Weights of a small GPT-style language model, trained from scratch on English Wikipedia: rotary positions.
Each number is 500 + 50 x the weight over its row's rms, rounded and kept within 0 to 999. Layers, rows and columns count from 0. Numbers have three digits each. The size before them is the row's rms in percent of the matrix's.

# down: layer 3 MLP down (transposed), 1152x576, rms 0.0381, rows 934-993, columns 72-143
# gate: layer 3 MLP gate, 1152x576, rms 0.0426, rows 935-994, columns 72-143
# up: layer 3 MLP up, 1152x576, rms 0.0404, rows 935-994, columns 72-143
down934 106:495571570453546496523501635477488510500406544545484503532617584408453517482417462494518488506493530517521495437486434507415463518625411572571447547579530580515511449531484516515440531525481578397526522483548481485503
gate935 095:560431488554468594458510380565513537471501518495519553485447579506520492524443492568531435491487577512451476435527472555472553435444486532547546520453527449489507493585479556447527484486471507403463465594461518498453
up935 093:481477467508471472454590562500405508491509514607425405492439486445430521438531482574546431477586485587469472540506463556532494452584499492591617483534560532493514508456497488604621525506424545531465421467492461482570
down935 094:404472486533465495502484618440477424496495523480488497501517493501564444497449502456417565383500529511562458527474592524593532585497526526601497553528579492469440491408510474469522537581409572493508573472542456456511
gate936 089:502462489407520505547453540473516547531555453484528519441541492521550501478520419471510507406524474469452522476564469456577457429453503373516507369557493412438502561541455514363475453444564488508555461532566537496433
up936 086:582547546543450509461500434509544491568440506476532548585492451438414521481431514475509525522443555563473466513398488498426562509504418505503489545465489565543554560545495471537461511584531554469593583425454564443603
down936 097:536540548482512517513474448526599546403526493462519494547590535404409510468477501461512487523468507540512436474482478487459483494552428480550514509577476539530497497485491560495431458517519527505459561472424546511517
gate937 102:482554496604573540456519359509398435489520418476538514525458477489461437526588569463476446455469517494508490495532430496521516527471437437438449522528426472551524596570478587557477490470443575536544462402518546454439
up937 104:480501509470523479594537495499503490457449507535503518451569531453434523505520533495569551450477402495505537546472402493554492500547520469625486438392420436578425477509495523452513583521547478523446502522458440448510
down937 107:390590531433516536539421495529608598464469528493498560461545474575495473498568534469499446518615592473449586474536498439462559512544560477658494509584525528548531532420533508457467478439489478491514489541468563565492
gate938 096:542440523439523510523467547577538474567422536474463587474486459479486471517456401525472406579516598489491431553468501535531546517451454505557450479505512598432428567443596450494537554501477506514482452562618585582583
up938 096:578518576410494525526500474463419459536521468463470462539608458420580550554525450457449483514537491528543528526532546357515496509533486485503427490522485493502375578556497476469453554521486475390503542641491504504424
down938 101:529485524456433524456436437534504486418547453470554504515459460541500566459467486531506546490419556441504539565576446487525453485486436424448503576469448444512485459506456400530554478489492526372446520536477485424487
gate939 098:441484471559460516539501556419529376498478527526522522496579472421465505564510526390420478462480447490448479477542453460553461457481489422546483475525486447508445554492536452533531548539442489551438462487471459556482
up939 102:498469416568477504528502479516477484563535511505621502503453540457509523590531584567504552478577561604553517558635439547560463575421581549484505667452421577602476469470525460404389423463460505470540396466563463492519
down939 102:509495488487555441435488484458422472486470464528487515423525464603425517552523507535460512542486581412447543504437488473582407538467387568512481497433557459508530427509479531437493558537501436447455561433493500457487
gate940 099:412455532544479518549535498462600410524547596531478514503500500475502468490551463472544510500490576535408449504504474498556500435530445484474512578483508508539515461626485405436452538466468556483535477475504512486475
up940 102:499550507451443478514487528524572422462519351582422500533413525487590562480507599495552424472542460542402443523576569491459468505528505498536539514499443474482457571451429530546569404520508482503425386529433532503390
down940 099:515492516525580456536576530536441473500562496519591539497524480474533477440474532564508626489404514499404524471459445521517507494472502497488542495526489533620519532483470464513461558424599551452572497428417504410530
gate941 112:534462512521475499505563423462495343425494474549450607486474494411481528588389535465500575383539489498492461482506495531522452548454443407431443520613435516466428508554454549429526450544467506525438462518546479581471
up941 112:443613546521526526564468457434433510495525521414510549558470516458577599492574476475479512547453439510580420487425490402491493520456498480493502501475554493444461461598461562552506538432501442484445643484461405549440
down941 114:453553456549494543494488415420499434496491456468504556430492385555442544479507433552503445454555433554506550469542460585499471498400441543462420510508381583529535625401480556461595471491468415508444485547466502548498
gate942 091:471487507516466466463512524509484533472500462521422524492652434569435455428546589464543403511514534574386508506512422506553482482421466522479522506495445378577476562538467487523517525449416508564524497444479526547493
up942 097:469523445527518534489449462493510555484470429464549499504533536500581485482553496475442500498549566479566497559458590586507398492500496483443513500579492542439520460492553555528511476553502462502443566523499560484438
down942 094:536535508500469531444518476437453492490532463405531463560423492449562483531492445577496504520558469440478482576451561520465543490538485507468563524505470474385529479467533560537483492494553518511533567539512461504514
gate943 100:475513499522404402455516491546464513513470461516562502550467474529487476424501437551497564486549562384492493551573479450484550483550526499500509520506452451454382511478569574505367416551511541531415581467377510500543
up943 096:469464562444568633555514516501520474410421568461474449537520507495548498481465491538589569481435534467449475484469317538454464523444455470476569465593500530499506484541472411471545496502403440463561531549590478495482
down943 102:479450510467394439377566498534446499518472489505561523474458551566476535459436428566450564496542540496505471506500430544544486508524532501532487487522462472465446430527475566493416422611447580472448595473393524527491
gate944 089:538586457536511465565538588499539515437503460589546533471437355463492457474499627540483619475547615480475500458522465524481550560543536530371545535568515513495510521568533472582523443503537580484612497563497436473556
up944 088:506534512496482502533448541530539520579601483589559491483461448441504531564641480516570462486511548484342517515476431505499557520480478566394510443494492523495605505555494450543434431550555615519494427470465544538490
down944 088:504479577477460471538467510390460531498525510524456549488441525399573547604513508467499503445487576506512500501511521545516520535554504451467510523501575484514492578507507500477482538595482468505547455414462542505448
gate945 094:585494529395536452398537547508606594556545548505472503446471522403471503479572476416485498546523495372507475501476345436567542481542472514498451467479506416446580568497437450455566614523507567506549559442546564498574
up945 097:415528547456525460482487539484475429547465580607515447553506497437470539551557511530425542501483536509460607465473445557563422451552520498492603450492523584483461505471506550539485559420444544423562524500435400562456
down945 099:533594495467588545493480591572502340435525555543456455516497434520476440439434556483468549467493556516546511573582501473484530516495494483519542522463552504530519464466505423490505431553531549418616569455473394481508
gate946 094:554509396508533470372453444543520586408541473408488522609435529499485509475471465414493632490547470529486456488502477462647566473418465507430470531552427510514459485501548433537527521489608543504470398478471528544461
up946 097:492559454579540578543475548540473544564552445584433486518550518512494495471445556451544499474425548462455537417501445446417551573480505557489533437493460456460503475542439546500445503488470502405442571536484504427531
down946 092:410504491519517531441577555533523501533432485451541480508494604452582569523553481545570509420472579532415474490541493526488518453467494462517597471527452628612575448525538533539501490457425528597524419565500542535599
gate947 091:510542463499425477560513492581507615467533543538476413490503580451532506502387520443476546560503407393484424462521476505475450523581501573483424365533512569498566508500488487424462495470542522535582514486539551558562
up947 090:525511597476488535443521478467503428517396466441505532500432413488405487526480502641508479437521604576581547514480519565500562520503484492498447581550502454521554449487499538461540489548482486472464583522491500431508
down947 090:534507506435444451545570483456496502494577471451519537503387428452397468467480542560517530499533501437459492531509512559503585527501443499464531544494500446592526477560440480602469513493514394500509567536354460444523
gate948 125:472396542524568489484521430475589583450520555464464555518515513503471453439471476476531470472497512494416476507495486436499473601469480476377501453594513517537456541531512599453520465495507467398503608519468481512435
up948 119:426471515482541501524505500515577499489493446431552413568455541570500489550544561425537509457472553473413427561496505435531553576494503457473507523488511472450469500492519591446403512587486556525484501592528559439448
down948 120:466525507467562516521433503560513416507496577512559532551529504534505484424476441473515528435484537453595476489489554492501517515482532517378517465524543495507452531381531535495543504566551512441473541493497469481461
gate949 083:563532545514452364480412523444465594610502492444463547455542501542573477477551459477496537500499515610514533568491550452492474465525523480565510461424515453504445496463521477570581535527556462490472490412455506507404
up949 101:396522542515544543498477553578602479428504470416529582512513544493547434528548487485497480540582406473555500542463445540488444392385555500422469508435543490491524555530543580515452520467517374412510607478472608438535
down949 096:598465497509441489447563479505493422593581464518492462463507485559434528475485517473569503375439546614469517522586510491502568590532485452572559427487455536506512427471514500493537482554512542593435444606529443498460
gate950 105:437435394466612568526526556567517465469455510534561491420515491556436460538488512501609473503479503437538483471520503475418521490497624499487518434523500526490513510486532549472398459489514457480514578583529475499391
up950 103:485539508446466573478566508494524489511418487475521460491512494532517492536411404556409535436604547528532526400520586459601409517528468441450530491488516542573525470488477548505512446469432477519481467467526407438555
down950 107:542497498479433541442558619528529472529409630444385463443569589539449455492480488543503528454556525517499541512477514483548578475459499472554495463553490496474459496569541476523460393450503416525503469538491525480526
gate951 099:514488462570496513537459576524475492573553505483539540523484462521435422427548538472502512415456395469514485512654521466541587504476457435543447558494526465520591573564459426470430472565546571471582465524437587561541
up951 099:478496527461530514521421418438516477444492563453515479584484451446569504528467544484420520490621477554580529571527577520452452547536464461540491589487439583583512628553519548500491431513462443503413464486541483460470
down951 100:587497550390460435510481400561492571447477553432465405506538547524563523615530479464410438535488533521563537504524464569529451505416524562442563514448473473441468477511535485443501493443535490551457504427503464399459
gate952 090:488535506500503483489409579526459566529528445435518520500512459588427578442540560453504450510475497518490501474598467400583390539519525469462545439434463372481506506521412556529491431454498472446502540495462470526517
up952 093:545553456549583513471508458501521474497508516449476590429433466519426526486533524467436433528530470444498475483367513522536509484468498495443532532452466418498372537536498517492569539419557442530447396488468595561474
down952 094:525521524450456483571509478453423572465550436521522432479473534509553554501454525497559506565444548431495549421524539558483508483525466446602519568532584511533502466552543539524440520479506494486508574568444562428581
gate953 094:513462555526494490546575493477455579528498479444515541516565513478528498488511426478450513485505507497447452542512473541474521438483486511527541435542514442489460554567469568537539488495496442541502494444578589494470
up953 089:553549509480525402473536436489477533565430582502491479465527440440530472578520495514457505514535528530454515493562531634480481397479452570565511487516469512503442476583546494580454597499586521540504428436549505483381
down953 093:454600427457564414536436452497571540480460545519509450537406452526508459585518528540460484628403477583509581590543540549447489481521469477480519530485431549530495404504426490402445520513493579501529516629599514505530
gate954 095:471518497480528391468445539457440553486424490567494455453494520531471379510542506547460450474598477517495500548465429476512539529427563496539447408573518442494512554446508503527490505553564400533517610491483598469469
up954 097:471474522485496482536471466449472511481401560520497490531549512458506524402479535551551433470567515445566567563484565519407489509435373519447447462527482518554513460536427496559513410551477497507535480445546532502385
down954 097:497458477583518408527462436502464424535473485524511480497471552584483412456509537506439489482494533549451547525471452537445494476430517618409552382529403469545477337459441554555537499483474513423534520478490494472513
gate955 087:528450498477526537596488481554485516506574461370470554547525461550522421481529482545534504450515480572508524476409453533478442599410435496548457533487446481539535572567517522457406469548454408517542559538506451530461
up955 083:456506511491508464422481529478534470447494519494465610590542473439369553488427591500454431474481577466441477503487434549553546439515479533451393531528554475417504458522452565531515496434540530484532582513473550461525
down955 087:472468426494378464507496525464496554462544533475481461464508494521417534537432511490489503508517526475454505494514392581488563538462578465492498611443510469463494533570436528491487522519588414549520502516458549549487
gate956 094:484467521575436484572472535493546500476496485461412467496491525459501504504532528507584428456405545453431482533521531426450572559505452393446484428511462436510443521554570596468456507416457497455467484503504537583544
up956 092:418508603503571542481508429596427611541451508547535413495516561413541513501431515516534576562503507554587493527547460478512393537462529507495503492607586501414467570495465420524473423521549482481544541518514479508534
down956 092:391554580486618504470458476530544509479459534522477525398424467456441552434482416488566580499556456487568387538579454524345473522480477429535518518534523514443477539553428399484487502568555485505489385572507528463452
gate957 115:505482500493419610444564565492474475394530447454596494513532581391438540569401531557525650441526413475484456440531402623494577524502518479512529445518459517550550589571555504466491514485461486548453402574496524531497
up957 111:538540482527501540466489568503442552428424531481528464463516603472489472492429510583520596484577399390455483505508460477555565492501534575518556379442525458487486509525478460472551517477543477504373465502491503516503
down957 103:537452489461410474547533546562501564563485471478474504513519482521453446456447554495495490492469473485454476479444545469482579425537433523550497466486544499476464508446551515477512492519489497464470500470472554555467
gate958 091:505551510447518449457472526577564548487510542462524482389527473612544570569579487527506553525498485547483496494404515485531509516514449474574409397527467509475450468532538534448408390464587464395576496570540476484555
up958 085:482501510532535583575516437468450449549483424516489561548490466459444506461416493483436444570510488552408446410533483518458455572483483387375468511470539482571557520481445515405549534509424506520455597542516507429442
down958 092:478537432448567537569520464457574553481430452523507545511469411546404559413519474475506507501476479522503523483536536467431512608494517482451514523451524431624532546490504530438498483524501514467500605486531494467516
gate959 087:481457516435495545549467523650542606505469424402473536451610458545542461548492530469523492581501496428468452406509415369564454460479419443535418499487489440471507456455520494507564600460467475395558494597529534455463
up959 089:395484442523529506487466507520382443422489475415522513461467613491566552451532522556487401527550452514460548530561512511473530573448506490500457472590509494554476491500443577534562448508489464495578483518393500441364
down959 088:517441474545467491514485585482468545420532476519463510516509527482554504520454436517541439553423487488536498572553574483484490427493504444508513438621514458419576443507449524491460439459517518452583553498592437464492
gate960 098:409532495461519527473513473593478459555549431448607474534504482450469460459476427509489550553501567472505486410462488436521557593509512497446479476558495522565504523505455450587476500518454470468522556456473534456519
up960 097:453478424443528457469491452485525584501543499504499585498526415551501415519408509625415498453552435365535567458512541440524510511557497468527450516553511620503520542530486436422488504430483547519476445562532423518516
down960 094:518477516480460522438423546510515587410448467555358498518487460517468515486464513500493475488550508501578523461492487435431510512506552418549584471518496455465423639505526488493452541480498536526509418533500455555533
gate961 099:542412531460447539560561447486480467482520463600465558446476534490570492514456418562530510554533502527519446444595490510452469482508479436472465579542447583544535477496508452507552464437454400463481429394501512403461
up961 103:492526518417509524503437495495425497520516440418538461405605484519538499494505465410392387511447574491572470533418468537426434424408477505508458411506539537548480527453452417438449493527540448506476554473540436485513
down961 103:512429447439569498486552509534511593505431512532520594434532556440367562513449447464548517462574458460504438513538522532403522464456430461491376537550411500486611509615465504504542565539568569407512440516538544485469
gate962 104:560545379573448499439524537548499490518540491520554449629559527402382488544497514428513438516503494546577508512536477445513590575507453480448431486567527504457484549500486589496531444476604473487586477553488449474584
up962 101:433476503445455488532518624551544502536445567507395593453525504521562478546549505513559444509450540516521510419438479509451522481487478556503488425515467406413490515497538471488512500473459478499465487521578546446506
down962 101:535453406672532621426569537576494489530501457528584505540586488387448479512465427454575451476466472502566496510436398602517642492470531540525483515543481549473567488512481476531492492478485564500457441473537454536601
gate963 107:497434584558401525530449513557464543493465423472477598439549514560559631501486514486526483490473602553541477581450463410551398565537479462514493472543607469499490561496487551495627509535485433482530561528522471523543
up963 107:483541518507553409490504556522548502578484510505408574522464462529378567482477529471451422508574558514479529496385532563506516465416396483474434452437492580492584481539525533486590584511493517510475556522515428486539
down963 108:492545508434652465474548600530564469576564413595544457611495514652608417488496514504542529566500445467479554397567476551456614518488513490470539463438517507515374528522499501465457519506534502516518508526506484547429
gate964 096:455576469474423547458493480480506486574503483390575522487577499485483517526445497430495438473506464468447434429446496495505459571507518453528479490538555505444544523457492510461583542445442513613567412512513424519452
up964 092:506583462641506454513446517484540637665432501477540557444529560436550534499566509479442507501471580509430547491477512491457486450523521578514500533511493545508381481402512465542460574482493470482447442479555531509454
down964 098:538504535546539535487490534434574628495440519457455510470512523470570543402579505550490515632476572525480507499507482465512462460515573535440509643546470517545324485491543447574445415552490514384437527484560590477499
gate965 118:518439495430526514517549430522482438554496485473602551532445366436393409525540549472457507569562433502543437451534528397508516484505488466404490557525419476489512436545381544508494466425426574488546384631455532499496
up965 114:522471522508500520505573533551462400538518530487391574462520403470448491386446542545533515402559500534526590462490503490498502499504584528497429581517483556497443516541483463566489492499515511383465463515472472463529
down965 116:510510543547579546467446428481483538507625477512490458484425522454589477543527457504548529501360476575450372478470523455519465552543472482557530507476501472561443514503429453521430498490455497513487454467472483483549
gate966 103:429513491412496484463530589496532505538434345572583404589552478479508509515507514410477598494529491436586414544556575438498484527543569420533530576497470520429378529451514444509514542549442553553526547495503418387474
up966 105:501453463516498563492538476528541413482506458468542480521520476455447444521396536506507572448551497479464457378524417524469499518426425483468434509528474512506534575564462514455465510409391495466564497515491454463488
down966 107:496565450509563523491503568455562543493459416550507438569513509468473527485450523453425588509523470436590428514532522518520482543563558427565538549485417486434455551478514453529529553596439546527542516501497417419492
gate967 097:458497499562573506520492494492620457508524580449549499383523500487417439494483503434493498538527501485445484517479489515537529487527392540403601556578468503417472478436419374528525499565490517434506514550456517532494
up967 098:410501430555533627540506483507515541479465499424518517541575520549462466557576540456534421477522533450500472495523573460514490446460435516489405461533450609456407466450502401540467494480402508405466461472475518499449
down967 095:485420448538487473563476435581519524535496551519446573503477473529427547517586530428587421528471475445499618486447465431476540516530513466522468538498528519554556446496572602513454549555554526540487553559454484521482
gate968 095:522554466526399479486536442497500497412523467554506413527465444465524501561581549420496446516486473452443418515471454543532475508480504457595547473527514550537545541601389506517454477594487510561474493365394548378507
up968 097:512509499395507613556474534404468502465564498544494423534537516527508480424555517422550445537441499565514610558427437458463513466461426398482524459500481530547485608463542444487546575549466502512489539447480411483366
down968 096:545550471515404576508476517520542471462428482558523455462444409520544566550569529522588502531533469520512364455548511484479524509571482564515513518537479451559488504557452560610556518533465507579483486368447627450470
gate969 084:519407506529424594521424565554513619619501469431471507545572545580552456536514448539550472475470544585451492473506496460568435488436536525532537458471469487523501519542456431549540512551567562419530400495540595502536
up969 092:536564523406392554506512417394562476561552528454533510458523532482551492511486469518592499506511527507486522469550477434529577444536478488507400500466567613498595523519441475513432519435431509461497564539546487410535
down969 089:565450464555500401543545453495468526541464569457475370541424530510547528445430540534503497511526536532591415469361498449460542443591466530453470463524515469396435437494442554503495525509619453484483551489476482453473
gate970 104:467448520506495509465524610589573492540457484435586609470469434492501391390441471538564504461489603409530544495375473456504486499515554491483511496478506460521418512570613500497518396519519449481491661549501483502530
up970 102:541496485510522543526471568495448582570558459438521460478579546549458446460486484492497432517394439497570518546458432420405527485397542376568406525498466482515474583495475450544392457480496481452483513569603524548503
down970 106:511436443528576522517461470440432456561472491479497508537604465496419432442581525464520457540485485498578501505472472493497527528425501384496410511541477597522495552542570515376515526585591454550516587560494449495454
gate971 093:474609448486503532511455483509510602589486525469486514447484446577641448400586501512512410526495483503529564533517640475538482427492513528562512544434508532499470480558555442538513550491577516507448546476540502514504
up971 106:488612550517536497606534444560518501463523512449441565500510453457509536478476483541503526550590521510485553613441505514479473518515475536482446495622479427408478519586565476533389450474489487538408525615501503549452
down971 101:523377463482474499471412469447514547587519484513517426473520582479527476575565481495510510468440471458524486432593460463508490498504470463513489522392519543587486478418466498492606549601492534457562535369497498406576
gate972 097:517605471444497509560559538515505420525484451561589495568528502474501570516496418491395507553512506460432546591636448475496547459421502506545515515475529594532538525408562481484461466495535430560457537551529422450535
up972 098:505593510497532487505553598540492504541523456528417513470473543496535527535516472501479490377479589446388533429552533536470529538487460531495548492473515451398524577469595497582489451545473435597439508522516470496478
down972 099:610567525473544539469500513541574512525534562490606482517517541496549453433499535507542504487473568444408589556569548512582560512477466517499554508525603531516565572567554442465432496513510371453473521550538475544554
gate973 107:600400482454564535503490454545502483496585494422523554534529495528497503531531500465490508457554497475457475474583515525458514532448476482456410562410398424486407632533509476409459486480461510482512414567452470543453
up973 109:532500528607443486630540509524415463469530492454520496519522420496556544530551562452473464427545548501562531580642582521518409543535478511493436496467483533456437607514518384512569536524513552429499465545520526527554
down973 107:513508564523525380479488497578450554492497448469523482491458526517446442526428495527524501436490493485492461456494495511482346526392425523424418574522437553481569519478553459400527544456521558414571520435591529516386
gate974 090:529403479481503591504468515549605457595514535461496504521551447514558539531546494446550514439487512602508499402503468563445479489486445508530555603505505425402509473482384461451558511565455534563498439512488561500462
up974 095:591441511520518534512413449383555500473475464506535547536477527478488414480534502438488564466512567537540515606451400455497566487481479417502519506575530557495497501482500535576450488533517596496502495606519552630532
down974 094:437471469586527570453418464488619389472492507449592513564482510493443524489468499428479456538545459489556549458495441546559513476503452523540573500576622581432539469585471484476463447508427430450510480572511529520493
gate975 102:500438455574440512492499476533400446448451488394509499483462573472533555513516594505511517507377505487481462479390417588583469495539494491552510437589535459488569455470550492486550490603525372569532593461473524540490
up975 101:507538536540571485534527482409489603510585443420468491517601513582488508475535512388484464488582529540433560518444544508481459488515546508446577464490622533527565493430511547424436574572551474491567489434491546551526
down975 102:477570457536558503508504481440488457529449496444525517518514509573468502437550434435532480504545515548459533462494441516503562504461530434541488497528460561490513521518569455574519493488453519523501500555546511545433
gate976 101:550463508469573526579468479528490466439445455513546532460508479438592582530511506492488479425481494588391499446516471460461353483473411468550459444577444507478585534491437499368556488438503409457422398424522476537449
up976 099:478512460492526531502557519499558518434566530505531570372425535413437479517511489516549536569541536474479448537596439473431490536364474412467439445403403493492470444492363489567474567441411424479480509546474561470509
down976 098:540508502459520522520485488508488519465488493497510539412408523542517517412477496465475592449484522416546534438555524493542495478501497472549439499443483504502551497463506523520639660469480549483488492543511475490473
gate977 101:526495504507482577445535551443640505471517501507588548533480486475568448517471558602491500497524451377412558461347517445568575510545426577411436447501477458447508474581502494537518542540584504472543484480493518545471
up977 099:472491465449534529575536477528447548488509528534470451573536512521492445579521495421487467508515485443601562559529456503400523383440539461469498533448549437516539520560563461400534503491523542491506526530483504488411
down977 101:530453497518574435505602423544486458545535556483436445565511534408514542469492458559533501605470531471458527543477515511581572526508617455483523486482537553492496463518447553468509551414554552526565504481536481510498
gate978 087:506444469358581426578484501520491561526509489476518541447552513517496432471381567527450646449471543497542501388492493481466512519472447490457499425435441480464497544474575477463423523514524516408542523486508461495547
up978 081:468494575614477554456516494461485443542554451506579504600521550463485509592522440542591500467539501509544446433522415575514454589565425416517456585538443489507574529576541598519499529446518516471538569559444468515578
down978 092:542586586553634461490576442505578593541583504567513567578496473509533429568482481497477448523510432537511567522510494517502500485467545453478525454515491436547489527422457536468481503544497490463573549520448518440492
gate979 101:454477435493482523539473533577462570476513573555379510566403524413549535465444583464548561416405425450609494571554464464528465494557465432445441519502547507413437462491461530484596478403479430415572495558510466437614
up979 099:492597469502521451632533483551450542556512538481496461451556525494523490419529475506452494427500501485528447492543437509541439486555579434478468492527467517501419517480428545487571466408500379575478499430513453542494
down979 098:497511416574463519425521568514459529557415574537417442586508549407504617470483580420441553459423476527565456483509502516563474547475483506495563534449551397490573442525468453527640537426578466450459485469403482517459
gate980 089:515486518500493615432518650496495509459556534477483408492523459493413488521458473514539410431512526476509363487484513441502534474541531472538466437516509425497491507531414557460513526522490427547456520395502518473538
up980 083:401543552451585408557505363511549446483490465531530504550470565528452516385541456465503516527509436466451560514461472436522448476497501504449545476560491509533456458533531468435501470418523582431545562573547506585432
down980 091:489496536510516413454528530498519473573571494489430361453524515436413529533532425395491478438491584469484499425509470564548533505592484474425450486531489481573476466602518489424596503521513491495533570511475610426534
gate981 102:555470541507455560423565493477516463388483470581546463531390485394554541465462531538471534483588477434495463488507547548538516499524485525543540572527466584527577512572523497491441450490444547514459473494568423499562
up981 110:535506458488470514422511526450492468498478480442466496413524579372460520514491451499513516457498463424388425494550430544442613463549439399609522564459518512440488443567589583541505480536469434495439378540531524500471
down981 098:557455480444493467457479516596478414500494547487469518564491527499535490541558526457505471431503542550487462555549529513464462480471483573440547510525484429461531463399546472449475509373448470465565472457440469529515
gate982 096:521435451504444579469577484636518549543469503516507530575491496461522473415516579501561550518547453492653484534453525537452506509489518472511322510527564521568535530482541510547541456430552391506523447450433497527602
up982 098:423477600493368466534453509532526437527490535422551503405573459532520477494538486554558493543433476482474509514483499462426443479456611465560549476501572408456404413477446532528528506534456474579468449510499522505492
down982 099:474506466555551503436539523490549486530417457559528534580523551493503555521426491490461533526470396537553528464517528512486534454518482475546388524577460461550530452486473558519387515366456407464574556496556524484531
gate983 100:549474513460605533466386451479584583508431481385511594452588427484536482462523538399577576497493438554500502529467420385467526503449389433476443580491437468518555474487435417529464564484469397444600457509493534506552
up983 100:470472498475434527483416550465468497502497500472429471493528491577517579575456500475448536526392580500488480499464456524485518568518482502483538470505495513594530547546502497488525461478513405460430535410559516443532
down983 104:477493535450517413560425596509468448496441543434525464484580567511461525531555532535458522529490541536551509577578580517471541534473443494512579520486496427564553451482407483479491465493495546495490507474491593417560
gate984 105:513448618366442609520522509554497478407514464435480556509519529487507558523510596409567459508444519462444496609464460338501605499415503408535443388418543440451418435511569510466456543525512466426560504558493500525491
up984 105:544422533361467470670542598448572487509582471533467552552458502510457541477508511401483547515478559514453524503384515493475460539505522490564482517420518471528427552470506412514522549408450491533536489503544390481591
down984 104:493479487450533512499545532498562519574586530512521426491532471500549521452477435469515506461524468495483491489415482518514498486518568552450401507529522390536404495487467469506597431502540527532579587522466441538492
gate985 111:517470435492540469471513520597556579537477397429522440549526490593576411557452488442556446364515495504412469471521517504559468432495452467516588518621487535488468549522501468476501477575415535485540472667493475498508
up985 110:494539507504576441498460568478599468607460566451487431522408429513469479431516525531537513579474581487542445491585447484484535516519552540614421482569426466440517493489474600570548527497520540501532585594548514492499
down985 110:493517485479517521468490452452540480535439451445427522460458377493451553413531473495526518505513458480550480484564493508417500587421472439492461561588471527482488598441461442431539489501508508476489441580527509593497
gate986 108:491517454432597478520580455630552520555462535475542508511573486423453511542566492509518513395501522417538529438508477424498451481432462480497428528482477415446462556510531465532480460517437533526442506521476526537556
up986 104:534422550461566459522509418430546520487446437553422562540496416516486545491508522502553500459539521522489454474576447499554558537637508491515430558506539505534457507517418530473571530414482483494494487561545491537535
down986 104:435523417466489506547493615418612519493402477483520533456437497500459532485484536462511521580562522531573442535496517571462469464530538504581476405575529576493557420494551586568616514501438488481506424474496500509443
gate987 093:534574620469593498493518558501490610491534444544507538517613449461474464468468470443545518540470489480507476403489505469523488552510483474556516401491495501488544438614520471451468477393482492459544570516459648579445
up987 089:516382499490427486502480415503541451506505609421508530457461542527459564606485496549448465402515509461505504506440451587494491454553496527503416509502516497587521544486456574547508530608490562481508539458524463421539
down987 089:457526580434478528479480504488511483454487564445555564426526488401384551625436604551505508437463480495476440474470495479466565491513441530415432541579434513596558554554489557494495448558474532519441513503546491443542
gate988 108:512511566432424484480505494460477494432489344496510567438495463462490566504551477482514574516499466409456432530572512584538512509508485399524477463581492467452528638519468516547509423559566430520473544425582543504522
up988 104:485500520525443455400486483413482500464519609492477533545395504470418469432479522554503500532459437518453500507530553446489535572574497483483502503548530453452561508486503477470479501524481583450528451579488492528421
down988 107:521538443516535470552546581461529494473408463510480508558526480469496464401477492468511550402490507446583448469605530580455556384530520541544534479626541536512484500524514548517519558457416530399512575525562394504423
gate989 092:521487466573564524598471487519567439500558527477454565521534535503411484490498502464534511528514479506575447496445516555436572496398476472505487496513513485517480535491504480438461463550542386554520550501432496557452
up989 092:419467558533534482485498526454564404506503402443471520556595431611504608632517474460489420490528514525506480521483493512549529566462545568518497578459566550580532465493482466435439363590592501506507492568457555557486
down989 092:502572474562452521443451560524554496446533513423492487472511499593559442549611496519482404425528570532463453501601494485604458627521503529411525459559492481505486443550543467498483522478514568505578468468405522556466
gate990 099:560571473419487474412555613466460470558483532538509459552485491428554539467573453573564486520590474548511534461491561487467545549445526540550495491426495483401435544481506486508475470496566543391499455538478473524545
up990 101:509449490477544461534566516505606461554453508485557513430494498574411539600504521505475487466497577463440584464511506411490520524517450503432528589495509495530469529443450487465447504553616506521554546510471500532526
down990 101:608355614490530481480462533539410504404585529471459444567547573391493587557488463481472479487474473474489496429452466525493508485435472473646459442511552409533612430481550470498503606427457514627500518557516572430577
gate991 083:517489560478526529525481585500486608519493487452522500463572527535566453410437493491436461538437534552577497507485606434589602485471561458594553461490587471502480470503546529495474508550501451426493527456546538475532
up991 103:540527437492509503535569502546487510534578456496529483461503449481594489580505491455456559474513404614448516454476509510557496571499419495546470458471518578497606523422460544487441486484523477495575553509435468556450
down991 092:489472466492462443459409503457487466451417564493398514488548508551449545498498518462528510503476545416488462542485467518586495421474573517526509576472516445453393487619551505491537400588491550504384530582541545434509
gate992 099:493470590411570508493458470472556605542552460522573461477571470558489550473446418391462499455512540526503459533485478438497548527485534452482466428524471530476478649514508516576504580459479561412498519537510556501536
up992 101:400470689376453433518542429586561579430452470528593480513489511510492514470373586518496545386469529421590514518482440551515600476448496551475510552499529494359543448447470623456597528430517532378550389515465551600546
down992 103:465535556496469466511458501600494459612442506518534547457538593507513405526501557516484529442526512519511565571490526423492467408573453555456484420554452382566458465517508534484466576509502471491554556470434599475444
gate993 092:496482542401490510420454516519599566517542530527663529485513499481418551540540475426584521525501523522497385496517482425498497502488476434518523466604573510578575501442520494509542472566494422485561422481532482440506
up993 085:510408519510532581471613479459540441438478420547460392532501544536514533537429458504467457462491551482402541438481455546492486558516524565490502475472452497500400487427538485449549528468486520483446477446510484570491
down993 092:474392485425563524403513446416547552491446478512579468476551542611516566594408465520515466455509474450450522455471517466521510471580508540450465501547517543578577466419480544485514469467451517454488520482537402473616
gate994 113:472445470435573562490409482510537524508483475512466495507489601477559529450446418573522636477425439573521536396584494564503488535566440470535551514569449446527483587434523587499500509429523552529505478577521407484404
up994 107:509536488523492605454521428401435611430514434427506540467642532448485487472372540499407556515478455469524521499459504511471598564511569553455500492521484538468516437493517462478457426523541418531552520506425472433592